Each number is 500 + 25 x the weight over its row's rms, rounded and kept within 0 to 999. Layers, rows and columns count from 0. Numbers have three digits each. The size before them is the row's rms in percent of the matrix's.

# down: layer 8 MLP down (transposed), 1024x256, rms 0.0816, rows 619-643, columns 0-127
# up: layer 8 MLP up, 1024x256, rms 0.104, rows 620-643, columns 0-127
down619 100:514500496477512468542528483493516527478545484523518492426520553532471545524459477488515503507505524511504567487516524542461505453530475472487490458492479499494464515506480515494495498502475526509519499513475510516504527472527513503474541505522513481479471523493479482461474472520532515478468524493503464490487492532490551462481545517512494522507506504527515511493537465452503464498510
up620 093:558465491499503522486537514499457486485508467488511491519495473482477551528519461506478536478492457489466502480486533461542488520525465488483501473477502513493487494525484480506504532520518497460484486503497477482484506516485510544480498488452476524464474503509501503519522533524492524433474498515515474505525507517513483520513524475501536522518512505475510515487517468491491558502495
down620 097:518514450509500517516520472446474459540486531497512496516518481518509501490513530490527465485500456521506563520502492527496496493481510509506459515530503496547524515451517511487482503514478486507479509519511511508477524508517477493487451537517551523534516439505513549488584480465549497520524521469482506474472507455478495485494510495466509516534504480478559518520475550485457521488511
up621 094:501467516498505496489535475478497526516504452485461504507486500525472511456472538503523517478518520517510483506493506492531505501509476496516527493496494512492505523519471514501519501504479517542487495528486517522483518478510527467516536473471495495515528465511509536478488484503534459513477507485420486471482496515531513513473538522476496526531511458518504538488527501520502501496482
down621 103:463492492503501577497517510514510530482448513540485476504517515466504496488503507485495500507450488553509504468438553434482491520480482544531487461517501514498510505490467471482527525501507514511520526474484526493516469485449526504528482540487491509496494508496512532520515522424490496502512456513503532456556465537501500537482503496522512512477498492494465498467453541505527490474491
up622 107:496482470507527502505476488510518462485564545518406512517508457522495445502498551531521474486501502476546530496510481497510495528539531474504516480442490555515447506496513483430489536486508456485501469493520520448470491506476448512527521510450518491512475468495491495518490496537527506512486523512451515489490489504520525508513499524494465522518505499487477498472483458493512502468527
down622 107:462466490512507478593479521484497492476547476463500468491502532498526508469489529471466503504509462526494481498543496509505462532485447531477512450478514509519513530532514467522505533501522515516497488510474498504518498469534517527528497467485466486490501495486495504504475494546488472528519527451465530483492479551481440488520461490491487509500510478461520543539484507517529525463533
up623 099:459479482507522448488499487530480506467487512529513482509487518522503468494498485487514492512512536488524483486467489503498522486499483480521495476475523478510448496484524470565528522510502519524525478505519503546468483490517500487536544478517483502503515491542534511493511482516484543511518460516441477476470528513521464489492512495477497502479493528531530505490517529510461520502500
down623 103:492462474505511515514489478493534529505533513482516499467496486502495543522497489527462536482454455535475493469527495490508513481499452505492524498503451479510529502487488513496438433508530547468480547505499502458562534512492509479522489505497559503480516538487492529506527541467494487496460510468552509530526532501530474485530507495487457518515512496477503487529532499487548499491519
up624 104:486545488497513543515495503485491461517496462529540500480522499522490512480516514495488492513471545543478451516564515515546504463526473468526488497478504521476454470490450472485493500447519487537453469521486488523490497491499465512473525485481510546478488499531492513513501475497478539480531487473472523511538509504509501514448508522524472468480485472503509511536471516542542544511503
down624 104:516538487480506497467494505468493566485485502484516518499502496460478496521439487498538520510474448486463482521543485493528428517473532516507507486510480434476480514539519490452542530481522500499488489514462539520512508478505521534472518510511504538458511492444472498512491480513499511490503517528510513508501521584541510505508543478491464484488508473494477474526498509496491527499498
up625 103:494506529484538493481483522520514492504492448493501527496517432473541514484519535499495460453520534467466488498563499455526493530475509507482449539509493514514470489493510451459517519511494492473518501517492501496490514500462448508541480467516495531482489482439525487467497480521522485491484516519474490462507512527535483491511502504536505473480520485512521509498501482526492487511453
down625 103:506474488515495495472515480514449496505489484448501496499476468491528549510514506520523532493500484528529470501500522452507498501511497485508497496503494522482491513501492513461449520506494475537477481494541513519462497517526486461482517541496532508518519465523489488505491477544492531484547468494521513515495484442466553468533472497479513450534524546524480425521450554486513510528495
up626 094:470498449458508501516477467490506503486494494443508476492505493531494491504491497482503505506468493514478504543468488546515532513506483540470528489524455493521478452482522446485533514501506503460526491447531454529516503496476528464501455547496527501501503532488479493474503507506510528511530467540449505514473499506517521517516539500510521539596473488470568477477468498564493500476527
down626 083:497445469511471509547522481508524512477535506424500516466486493478474519476520514513522457476473463492534477480519477449518503494491494480545490457523521475494463499457501490488493520510466516556502509515541506514522500492498484520523530521506504493495459547460487486524491511456539492539505487509484471519493529472460505535498500517524476479490511512509501490505468480483512449498518
up627 092:549505507486543488488474494478503519455483473463507446503482518514472456505532496544505513520480486494528464521504486491486461501486471466482474501527466507501475539514532481529505501527497424489540486499497498540485464460514504545526500529480456555535502491480458496525484454529494533511479529532449560525479504506490519492462550539494486502509516500520511516497478488477508502510547
down627 089:467477479518474513517506468522542489533489494501488549518513477493505535461435475508503478518478515495455533490483543519502539505516528514497511505500524476505489512511517493470498493491495559465449508527506479505478521467487509489509477471524534473472496539478518485464513466482501490505535524474506466457539545498529478494477491447519501507487478454495556488482511500544468491467498
up628 100:498523500482535521513470495508550506461499462522522495493509536474505501510527503486533514562488526495532483534482495495496526531488488505489485517489502516512501524510554508469503542500448431547477493512467494492493483490517472496532471486504532545520467506513507496561520488538492461534438469511478505466499503479524518497501504480492502499538533488502538495491525489511462487508538
down628 094:485506517522498501493472526498523468520504494494477548535529512477481484481540460479503514475507529469479510531564531540471439513509512516543459517540506521470498477510503504496501518468469572505493522505464511505521498499490514491480522482471466536506478526520507491475486501532510485471483504485517465494446506522472547475505516479496483488473553509503469503484499505496466503450511
up629 092:512508480530480436528486539546486474476495488490503530513471472460472497493507492473494521510517513486467451474528510516445530544476515451516501490475563497502495540465460509481464452519494500451485511464487512494517490497461498511516456522492484514532493516534497499514491524509476549504512502518497517524543516503544493487557509481499508496498500491484501449514492537528514536464512
down629 088:480525478497510534502525503483511529533485504531505460490509504550531499523536519526535494496513517497485540484503526481528493477476504544491498432503484469525456517464484494511510532519478513540546504507493492504483510516507527501459522492498539457483478494477442525500481479525527476512506516491533481424523444492511450503474475556485498507473485528522490520488528469527521459545449
up630 107:508481511505509474481510485492475493525492501524500473540503460501515486509482504484479497486518554499515526481493486519506530510492474472496509515480472507490441529466529521504498475468528513497487483495512488470479496516492463501493513533532526518477492486537474437522502507506500520485476525536516472439480542470498511509503472489518423507518516553509452519551567473495529504458472
down630 105:470526547504558539512499507510461465509466548530506497477496524479511503539478478522509450510451494526469466518481504474492503512507528533496515530540521474499475492532491497520447481486498491461541474487493515497487487513521463496489470470481519466451488450504514513537455491492510520514498503497457518444521532522479484506482484476524548487460473557479530513491483527504473523508523
up631 092:482475513540556516497536517486485500492488469425531493527455491480494477508490467500482500535486509501549477499470487525506509493514512534479516512468524497525486527480552504476493493524528490498485469492493530518479557496519467494511518493476471469492492474479466508512528454502515473530453508513484481482511512489550491501475492499461514550481538491484490457507515537518513492485458
down631 086:502497464496477470509512497483509477503501495491477538496547514520498518495501525539493504530495490507486494504506526522538485503513488516494492507510502471457470464453484495509509506466536496503522512516479478473506483470516545506474515463525494528512476501525510471451494506421477517519502477434501519547498465489483530474539528492567510487531482500493511490492499499493523473469519
up632 088:495493506495472528545509480458500457474509469493504469517474484514513501488495485592460466499466490528496474504474531540487538536548510484505486494494517489485467499489492494483467489484507469473484481463528508493527491486505496497473472492515517462539477482504520524537488474495450506515510480487515525483503490527505517486505507487525510485493484510518507518492464521508532517464472
down632 085:504478506515569454498494492540498533508480514478481534514507493484464485486484491507474533480509485481470462525525488505493458495522483513440506493499471504493495488549491496529509473478497516502471500522478507518543483501494479508510543513461506506492541484487521501438518513489507478481506520464493498562491491507478468512510539533502469505478515471538522473503511538494448454531518
up633 103:471551537533523488524492511516514508457503466534540507496520487459510483519492499500473515518509479559518510486482515490497506490514470484493495458464496533473489491517474507512493526449517483507516516516523503487440502513502488512498523515521509535468486476500453519493506466511469545461500475547490496471476441521520487496473529526497450460561476483513530529512478503432486498466512
down633 110:509484491500494525544496507457501509538490561518502495475514498524517511449457523506514494528491539525483523490486478531477552543475485491545521511507501556511541457455532501505478531511464484522520482494534532478554496513450511484494477531527512503509478483471520491489530502492472476495526534495504457529489505466446505511503484484484529520473475487483505517480521488488533530485482
up634 102:522511473472490520500512510499539490473540510506520486502433508489525519511492469514460487494459555536480501504538478540488474533511485481466470526504486502492480534496514495500505534499472483487499518467511543449528486500465492506463472539526534524490474495451499475476464459515467538532519493491506524492444448476526500551465492544500475486507468474522540506509511516504463483486475
down634 102:495498498510451506497481507521572506445484484462511499487508469532511512512512495447512528494509525529507492488514496522534520471510518505495481525488494517503490475525499487505526557552503527504500455493508487531526499484514493485510503504483487502500504469509503464521511544531472540476528501528451505505481507511490494506495513541507489532506478487495517491484466480500505501518533
up635 114:483507436520555529487468543544443512502551464516526495440487532532498490486517497525531487497458503529519494458482495482483471517497460514559446510473517461493463533529534501470517500457490477492471522512471508511495497440532520479495473469441484488538509515549502504463476448521555508516469507515479509491497529509502474523534508552497467495514529513505488514530497514508514514498485
down635 119:513528508467489459498470528564529526490530516496493449556470470505501498509467482487475489521470520461562476513463493470498497480496516511495468486525526476493499515517514497516509483500463466522540520501485532528491481490509491490482477534479523494519560487499526525474534460561471544492479493493481485526494511463536483475444451468516467486533530539494498465527538469529513504483538
up636 094:511504472480527508512487501459492439521529505499475493499499495490518537562473519505502491498454505545487512469502530466492514498499489473484502522529487511459461494445493491492515512479510510464537503478518471489515468522509445486537510486486490477464505475522493505511483540494502527495488485472482506474478549502548479450517490545556521467493501544503541499524519486506519517484479
down636 094:503484531523540455495476498517493524513448535499448505540478516505503478526552495547464494525530466506487516523560448483514463508511521553503523491436486496487524502495502519549498491472514538502511474520486484490450505482561495480483511508497536490491466494452523468529491491482513486533477490492503500528447492504524485487517494519527502518488519470530514475508531490506513475520507
up637 092:482499448505516519474475474528488434490539545482459491482469439490504488521478524505496514543514500499511545508467515454487485509506508461463509500493460504491534506505507499444492526506545526481488459516532510511507489527536506465487497480504538536516495498496524499502504501495542475523480475515524474481463509484496471481492493552518452475485540536512494431472477548489467480487497
down637 093:508506483508553501516494495490499468503516503511467464518528485530463502504500507479456500494472499454517493463537488500493451497497479508477533450488493498457503478468498484474469509497467496496441516538498499478456493493536470465512524531481499550491493517500474526534521539504544514483489519506527530528515523476479518502496499499498532567525494489491558479506455506490528501539457
up638 095:463472499518539470473469532523460493510538474469537480496523521506512508478468470511468484469487510488502519478541471494506543512505464518519484491488501492429466503486487467474509525491502505488532473473517512562521488463495488470509548513496485462480491476509509450533516512511515522458494511515498543495483527501495453503553524458537521489535492515518516483513533496516498502505478
down638 109:465518513507506474510510491498527502534519476492523472485486494471487518501536535456498535505519518552519490487478484469515542465494480516491478474479455500494518508488497493479476497506495545533534563516480536466507468530484543491531460506436575512512505476478503527459507504487440491537506507513508492512500492475482544508499494533526511469528476495532492514474504479502512499506511
up639 091:545496496494497497555496500535503441505531511509540454500499529497490488515494501519472538534481494467494502508493540473490496536483503514542466512518441540492504515485502488519489532520480498448506520523532475496483540512460474503483487516526484488535494528508520508525495521516505502495529507522511541475470492508475500494519488556518475513500500512534485490490505535508520498515482
down639 093:519485454464472489481498504481504458521497496505534515522541498494526520483527515529526519502542467474478486525533480470516501505496482515478506468505518511532443549511518512512496481499505520510499496528480493469471462493522497505507526499541532463451479477465514477472564479489511513500490521477492525487503492580531437492508487488500521526492488488509529516502501514501480459470483
up640 099:543526471483504463493510543511473513498550489455488503503492507536514499490500515532456521520475525483508503518521471496483541481472494465488521472575525494504530537542502538480480452490495424476498476531513470470523536481512492502490546506471484507487491511498456523494495525503497467509509547444496506499522509489498471477503502474478460500487489491501528531543474491514498487486507
down640 098:504472485509476489544493463479519509493482470565518501528551462521536506534489506502518488506534499508470556505487534476543489495478491495508508501477486491498501552481512491473462548534481539535464520506496497525524515526442463504470518488484511476474492516454492531495553519441490513514556502517458506516465485536539500465524552499488531502482505474511449485454466515536556541515525
up641 109:485514484551481511465542489472519476486525525527513533491432502545499477484531466441482494528475520521525554531467503528503510505484494509561487503533474504513488474488480498491486553487481462522454479518461570466467518499477500519515469519507491500490514480475509502491455494509485473521499454516436496471531501457513506528522503499500484478522488472533522475531496481490516534470500
down641 104:480512512490509498484478494498506518504517449537543519532485496519522546496468517479540504464536527466506432460533502504487494495519501536460470507466488509479488525518509488474491494481530485509539487524488496496476489506509520525533518488449496474491478433493467536504490479516536517450509519537528476465484513503522533511555496484477523463473513537534527510516509531505500498499510
up642 106:529523478475497467497503543515473463499483501518520467482479472519541499494477541517485516517480505455533495507510527492501514527520494518503435503479532478511511512476560480491507522513501529507476518490507496537503473469497445532519535487505456502482484510478528488504528505542499499525525516488454500463460490545513527517496459466528515462488514528502489451478485471484501536502438
down642 110:475536557496515521512503516526495490552504545506500490479504480490497487498493498500543509495467528532467472519495475511506453494511494462530479501516471501526526491485501482469509522539480503500530477447545534533498513488479497519506489567486503442456509462507514486458501513499475476507520490426482479475496459435511509508532530491479462457513523499528523477513479491481496533491513
up643 105:464467492468536490519536495507555446499481497469486491483487514501543519515479501518492507519480526532498464484508512488486513495520507461519513487474464468498506442472483463469447523525504481505483458491490531528528479499539505535482471532545477520486492482466537521508534484507528506524503473465444505479494532497550497520501502532507479504548504457534501488466462495501471503514493
down643 102:538496487521503520519499436486492537497461514499492484504480510493497494532480470496533475492488494482497463493491520485492516558460528513471529512517515475532516487486537505485488492506495473494503500474488500479489550516513523496524537412487516521522496503513496456522467508517467510458498477528517510513464498468498536545498471535507464506566516514517490477487449497519460512505526